Weights of a small transformer language model.
Architecture: RMSNorm before each block, rotary positions, untied embeddings.
Each number is 128 + 24 x the weight over its row's rms, rounded and kept within 0 to 255. Layers, rows and columns count from 0. The size above them is the row's rms in percent of the matrix's.

# layer 5 MLP up, 576x224, rms 0.292, rows 487-505, columns 0-55
size [ 90 102 101 106 114  96  97  98 100 103 104 105  97  94  99  99  95  88  89]
[[137  91 155 161 127 170 134 181 124 140 107 102 117 147 120 130 120 130 136 131 104 114  93 132 134  80 146 137 122 106 110 128 157 116 100 141 106 147 137 103  91 116  97 157  98 124 133  92 126 103  83 112 158 149  89 131]
 [145 117 134 155 131 109 102 114 162 144 116 150 107 129 165 118 131 146  72 153 122 108  94 146 105 162 120 115  96 124 116 134 116 124 103 118 105 131 146 116 115 157 123 151  89 158 164 128 120 141  60 119 172 119 106 106]
 [103 134 164 120  94 141 133  95 122 105 135 167  50 103 100  59 129 127 119 101 195 152 143 169 136 134 148 111 120 133 120 147 114  97 130 146  96 118 133 123 144  93 129 100 165 142 125 125 159 124 117 133 153 139 120 162]
 [139 154  96 123 140 107 105 103 156 128  91  97  73 117 109 132 132 113 155 147 123 136 169 148 113  98 115 131 154 134 142 158 163 138 102 118 132  89 125 130 146 149 114 154 139 159 167 125 144 132 101  90 111 109  97 122]
 [156 144  98 145 122 137 122 157 132 132 126 153  94 122 143 104 150 132 123 117 221 134 103 129  94 168 131  91 132 140 155 127  92 156 146 126 111 142  82 121 130 125 165 139 144 114 168 135 102 146 147  90  82 125 148 104]
 [139 119 133 131 136 105 152 163  95 149 145 117 127 170 131 149 138 125 132 142  77 116 126  85 174 145 139 125 120 143 110 106  90 121 117 138 151 117 129 155 102  82 140 139 116  90 159 126 113 159 103 144 116 155  90 103]
 [120 132  66 122 135 122 132 183 120 120 110 127 122 129 145 145  72 116 140 142 135 134  90 123  98 152 121 165  95  78 112 107 120 159 117 133 119 148 163 148 140  90 166 151 161 135  93 120 104 143 122 167 114 116 101 118]
 [121  99 125 112 154 114 103 125 141 136  93 122 141 157  98 147 132 153 145 104 119 158  96 121 175  88 114 110 115  94 125 124 131 181 116  81 122 121 121 120 121 145 128 139 183 139 106 142 129 127 101 102 139 126 127 165]
 [150 121 116 147 144 135 110 102 114 132 168 109  98 157 175 110 122 134 122 178 156 176 133 131 140 156 129 154 140 156  95 129 153 105 121 137 114 113 145 146 130  93 132  76 130 167 124 161 134 112 112 146 112 133 129 127]
 [150 130 106 144 128  96 126 121 151 109 130 134 129 140 108 133 106 157  99 127 129 155 111 169 122 145 100 100 149 118 110 185 157 165 130 109 104 134 130 130 145 169 165 133 106 127 126 128 118 103 106 144 123 169 101 127]
 [ 99 130 164 127 134  80 130 134 152 120  92 128 107 111 136 122 111 146 147 169 140 111 113 117 109 112 126 136 154 102 143 135 147  94 138  90 111 116 105 166 126 105  99 142 150 122 150 113 128  76 136 119 165  93 116 155]
 [122  89 133 161 120 121 138 103 104  89 112  98 143 150 166 125 146 158 176  82 117 169 144 100  96 111 117 111 154 133 113 113 108 104 174 149 119 125 155 103 162 136 173 105 104 143  85 122 152 104 131 109 114 119 159  83]
 [146  76 171 135 144  87 153 153 152 114 146 101 184 102 145 142  90 103 139 125 120  96 139 153 134 150 159 143 124 172 122 174 143 140 117 129 138 130 145 158 128 127 125 114 173 114 146  96 112 104 134 108 104 108 119 144]
 [121 126 136 116 149 138 120 133 136 144 133 117 115 132 150 138  91 107 105 128  93 186 164 117 142 155 140 151  90 170 108 164  93 140 131 164 162  88 113 149 169  98 139 100 131 137 115 153 157 142 125 138 123  97 136 170]
 [106  99 132  87 146 118 126 109 115 128 113 125 160 120 131 113 148 142 138 111 117  79 138 129 146 121 116 162 105 166  98 108 112 157  92 161 173 160 128 166 114 142 117 147 135 116 104 104 114 126 137 126 159  95 118 147]
 [ 97 141  78 128 139 168 140 107 150 101 110 129 170 115 116 125 108  88 111 159  98 125 113 107  99 101 122 104 120 117 111 111 108 142 169 141 113 135 131 114 149 121 168 130 156 134 124 178 156 120 115 142 138  99 134 109]
 [ 98 112 129 148 140 137 150 155 107 148 129 116 107  95 128 147  97 134 149  88 100  90  98 129 140 133 106 127 138 117 136 119  93  93 137  95 122 130 162 147 119 150 105 104 149 119 150 125 165 130 139 105 119 164 118  99]
 [125 156 136  99 132 111 114 125 105 123 130 149 121  93 126 120 139 103 155 122 132 104 135 103 153 127 112 162 153 114 121 116 126 130 145 133 126 101 146 132 119 136 142  89 121 134 153 156 121 102 109 107 184  87 108 141]
 [111  77 116 127  85 123 122 111 120 137 115 140 147  74 132 123 174 107 145 124 204  99  98 147  90 119  92 116 140 120 145 153 147 113 132  96 143 127 167 108 127  94 127 123 157 119 130 168  97 165 120 138 126 131  78 105]]
# layer 5 MLP down (transposed), 576x224, rms 0.266, rows 487-505, columns 0-55
size [ 97 100 102 106  87  98 103  99 102 101 104 103 103  97  98 101 100  99  98]
[[162 171 128 142 131 120 177 140 131 122 178 138 165 130  97 127 157 160 124  80 101 128 156 112  86 150 164 115 123 141  99 140 138 119  94 110 164 126 107 149 128 119 108 120 143 163 139  78 116 112 117 112 110 127 112 151]
 [ 99 150 145 135 153 178 105 140 121 117 179 101 126 122 115 111 138 128 157 122 106 119 132 132 138 114 124 117 202 139 130 161 144 140 152 139 116 146 152 132 106 164  89 128 120  93 154 151 126 137 128 136 153 159 148 118]
 [ 80 154 149 143 104 134 119 162 100 118 139 173 130 133 101 100 118 115 121  95 156 126 117 131 139 126 177 105 134 140 132 135 131 142  94 109 120 109 122 128 121  97 191  71 156  86 141 118 174 139 113 143 158 104 133 130]
 [125 141 123 167 130 123 122  93 144 118 139  82 137 103 163 154 145  94 141  97 165 119 134 119 154 124 153  93 142 137 125 156 148  91 115 145 153  76 161 119 154 150 107 134  99  72 147 141 120 121  92 111 128 126  67 113]
 [129  86 140 143 138 128 117 166 108 128 118 120 114 143 113  95 125 140 123 142  89 101 139 147 110 114 167 156 200 100 145 116 122  71 126 134 117 161 114 117  98 146 100 115 125 123 122 103 118 115 104 166 149 150 140 175]
 [142 144 106 149 162 110 133 142 134 122 123 157 152 139  92 114 144  93 163 112 195  64 123 123 172 125 128 148 162 176 159 131 145 147 121 135 122 146  90 121 105 139 143 131  61 117 129  67 119 134 156 146 156  94 104 105]
 [144  96 108  98 137 119 115  86 164 154  81 103 140 139 138 112 113 107 151  79 110  90 117 129 127 124 129 175 153 140 127 127 123 124 138 103 128 106 141 140 139 110 153 129 144 110 163 131 116 117 122 105 138 130 154 133]
 [160  94 159 155 154 169 118  67 131 136 105 118  96 114 129 131 132 122 155 144 171 144 104 148 125 121 153 146 149 168 103  98 121 141  91 144 120 191 156 127 111 160 102 126 112 119 129 159 121 133 110 120  96 121 149 122]
 [135 141 132  98 152 138 123 121 123 128 120 109 138 172 130 126 144 137 115 178 145 120 152 161 132 172  95 135 123 133 119  89 138  93 160 157  67  76 101 184 126 119 172 115 151 161 113 133 152 168 114 128  98  68 128 136]
 [127  95 119 118 160 144  82 169 140 133 154 131 118 165 127  91 131 111 108 128 118 189 125 153 136 108 180 142 130 135  85 125 113 131 118 119  99 105 124 122 128  72 124 142 109 118  79 116 140 136 146 115 133 114  93 172]
 [154 111 135 149 166  95 151 108 129 102 128 113  97 112 132 113 147 157 120 143 136  83 111 134 108 130 174 139 115 106 193 125  96 143 141  92 137 128 133 153 106 149 142 123 140 119 113 174 159  81 131 153 154 110 115 112]
 [189 145 141 141 169 134 131 121 129 137 120 131 114 142 140  98  95 127 128 135 130 152 139  78 111 143 120 123 128 148 115 138  77 123 148 137 140 161 117  78 145 151 154 121 137 160 129 133  94 131 106 120 169 116 102 119]
 [147 144 156 122  76 143 137 157 162 119 126 105 119 118 133 172 119 119 113 123 136 121 126 135 132 113 190 129 103 130 110 143 175 153 118 115 127 125 148 145 114 151 135 150 143 159 134 119 113 152 126 140 116 121 139 121]
 [132 135 128 104 153 111 155 126 149 146 136 106 152 163 140 103 102 127 105  97 126 170  95 103 154 182 156 159 106 130 104 148  93 134 134 117 142 122 114 169  89 159 136 149 116 187 131 124  95 108 138 137 138 145 132 167]
 [116  95 104  95 115 131 160 130 154 125 119 113 106 150  96 150 148 153 133  82 122 135 123 133 105 110 119 133 145 112 130 127 144 143 100 159 135 144 104 155 133 143 144 133 111 127  90  90 158 159 161 114 122 124 122 163]
 [126 187 141  97 138 178 114  98 149 145 113 119 156 109 164  98 156 122 149 115  92 141 180 158  92 143 112 120 143 120 157 153 102 129 137 128  99 141 114 113 109 155 149  92 151 118 131  98 150 109 144  92 179 141 131 192]
 [138 156 152 102 113  83 178 153 115 141 102 111  87 127 109 153 131  92 149 126 113  98  83 119 110  96  87 114 128 131 123 129 143 138 103  83 113 156 160 131  90 149  91 155 114 130 151 127 114 130  96 139 140 130 125  86]
 [163 107 105 122 152 102 110 106 107 156  97 133 115 129  90 102 136 123 154 139 106 108 153 149 114 150 130 122 148 112  99 127 189 152 154  96 157 149 138 122  86 137 137 181 117 122 108 116 108 147 115 154 137 119 155 151]
 [142  99 129 160 147 100 113 132  99 133 110 139 136 152 119 200 115 109 126 137  99 148 109 115 128 123 131 119  57  78 128  74 128 111 132 147 133 129 164 124 112  95  99 107 107 126 174 122 145  98 125 154  75  96 114 131]]
# layer 5 MLP gate, 576x224, rms 0.286, rows 488-505, columns 0-55
size [101  94 106 108  94  95 105  98 110 105 115  93  89  96 115  94  90  95]
[[139 125 168 115 110 157 208 124  97 105 130 117 124 121 138 159 112 139 147 121 152 106 137 128 118 158 102 165 106 147 113 157 139 126 140 135 148 107 111  78 146 138 123 123 132 133 151 127 175 100 118 107 118  85 147 127]
 [138 124 128 139 113 132 121 147 100 122 126 131 186 132 126 112  93  90 120 156 131 118 156  93 128 126 145 112 122  71 145 158 101 117 171 101 145 131 148 143 101 178 148 139 171 141 125  89 119 145 131  95 144 149 126 158]
 [135 187 171 107 109 124 121 145 104 163 130 126 170 144 128 102 127 153 129 129  93 174 156  79  75 141 113 151  92 126 132 100 139 117 129 105 152 165 122 119  78 168 119 129 133 145 130 145 136 134 141 136 125 150 151  98]
 [109 166 135 108 137 157 114 152 105 145 157 137 147 140 161 106 128  99 117 135 104 122 168  95 125 106 118 125  70 175 127 126 140 131 117 132 123 121 185  78 121  79  76 105  95 106 127 144 111 132  96 182 121 142 105 149]
 [ 77 104 127 141  85  81 125 158 118 103 123 127 111 132  93 112 144 104 136 124 120 128 135 146 124 162 106 138 107  92 114 119 122 118 105 155 139 139 148 152 106 117 106  86 143 169 128 161 125 121 109 130 140 114 102 141]
 [124 141 108 103 149 103  83 129 111 126 108 120 138 122 122 135 149 102 139 126 100  99 142 152 108 175 125 126 103 133 212 128 141 135 129 133 135 116 136 157 122 103 157 116 127 139 134 113 141 155 110 139 157 117 147 132]
 [149 147 135 138 132 103 103 138 135 139  77 127 121 137 126 142 109 148 151 178 129 129 141 138 109 136 155  79 111 115 106 171 121 122 104 140 101 152 140 102  93 110 129 110 151 118 146 155 103 122  96  91 115 155  82 151]
 [114 184 125  97  95  80 141 112 122 158 114 121 151 113 147 143 111 167 116 115 157 123 169 157 129  90 148 144 148 137 143 151 103  95 122 146 103 113 138 131 100 136 155 165 147 104 168 137 129 114 143 158 168 109 151 126]
 [129 150  99 131 125 143 144 136  99 135 162 100  89 166 183 110 144 153 110 129 110 148 103 127 120 100 143 138 153 189 127 145 155 134 112 101 106 135 142 199 136 144 112 158  98 137 164 106 131 170 115 104 157 132 136 154]
 [121  73  45 106 121 115 136 106 132 129 159 149 154 117 103 115 134 120 172  97 120 132 117 172 109 110  77 129 152  83 103 130 156 122 100 140 149 156 114 162 133  89 126 154 135 127 127 152 126 146 127 111 129 162 129 136]
 [124 119 153 108 123 124 134 162 143 154 137  80 134 145 145 125 124 165 150 105 138 181 126 123 157 137  98 112  93  82 126 137  95 107 164 122 124 141 150 164 114  98 112 135 141 111 125 122 135 118 145 135 121 126 111 138]
 [ 93 108 156 109  90 175 110 136 116 142  91 160 104 146 105 127 177 119 134 159 148 122 114 123 124 142 170 140  79  99 144 146 175 112 146  95  93 143 149 132 105 156 124 158 164 150 159 124 108 126 115 119 145 135 128 104]
 [114 141 122 139 105 146 118 178 131 140 114 154 155 138 167  91 122 144 148 158 138 119 152 147  88 130 107 118 130 133 154  93 137 169 144 164 128 126 131 130 140 122 102 105  98 151 119 113 126 105 113 158 123 131  90 153]
 [120 157 128 114 141 101 117 105 117 121 146 152 142 132 139  88 130 153 132  95 147 146 161 119 141 155 113  65 121 132  82 192 136 112 101 123 118  90 185  52 129 120 144  93 179 114 130 159 123 123 153 154 119 109 129 137]
 [105 134 117 133 120 123 157 150 113 139 124 112 135 133  96 148 109 115  99 144 142 141 130 110 137 100  93  99 111 150 146  97 131 169 141 128 163  97 170 137 168 127 146 132 123 141 121 124 114 167 116 154 156 137 106 105]
 [167 116  95 101 133 144 138  99 109  96 119 138 127 184 157 117 131 145 143 154 173 166  88 104 119 114 144 167 146 126 114 145 103 110 135 178 121 132 127 108 116  95 112 156 119 129 136  83 101 104 104 117 101  84 122 136]
 [108 148 128 161 129 110 147 119 126 136 105 103 130 147 120 109 108 112  93 132 123 149 138 118 125  85 157  98 157 144 114 160 151 114 153 145 174 106 150 126 155 165 100  95 157 149 138 154 117 122 153 131 140 135 124 145]
 [172  80 124 114 101 105 125 141 127  95 123 127 116 144 120 100 172 149 142 147 159 127 160 130  67 127 102  66 125 120 119 158 136 135 128 118 124 111 128 111 121  64 109 130 156 139 116 154 109 132 117 177 119 135 117  93]]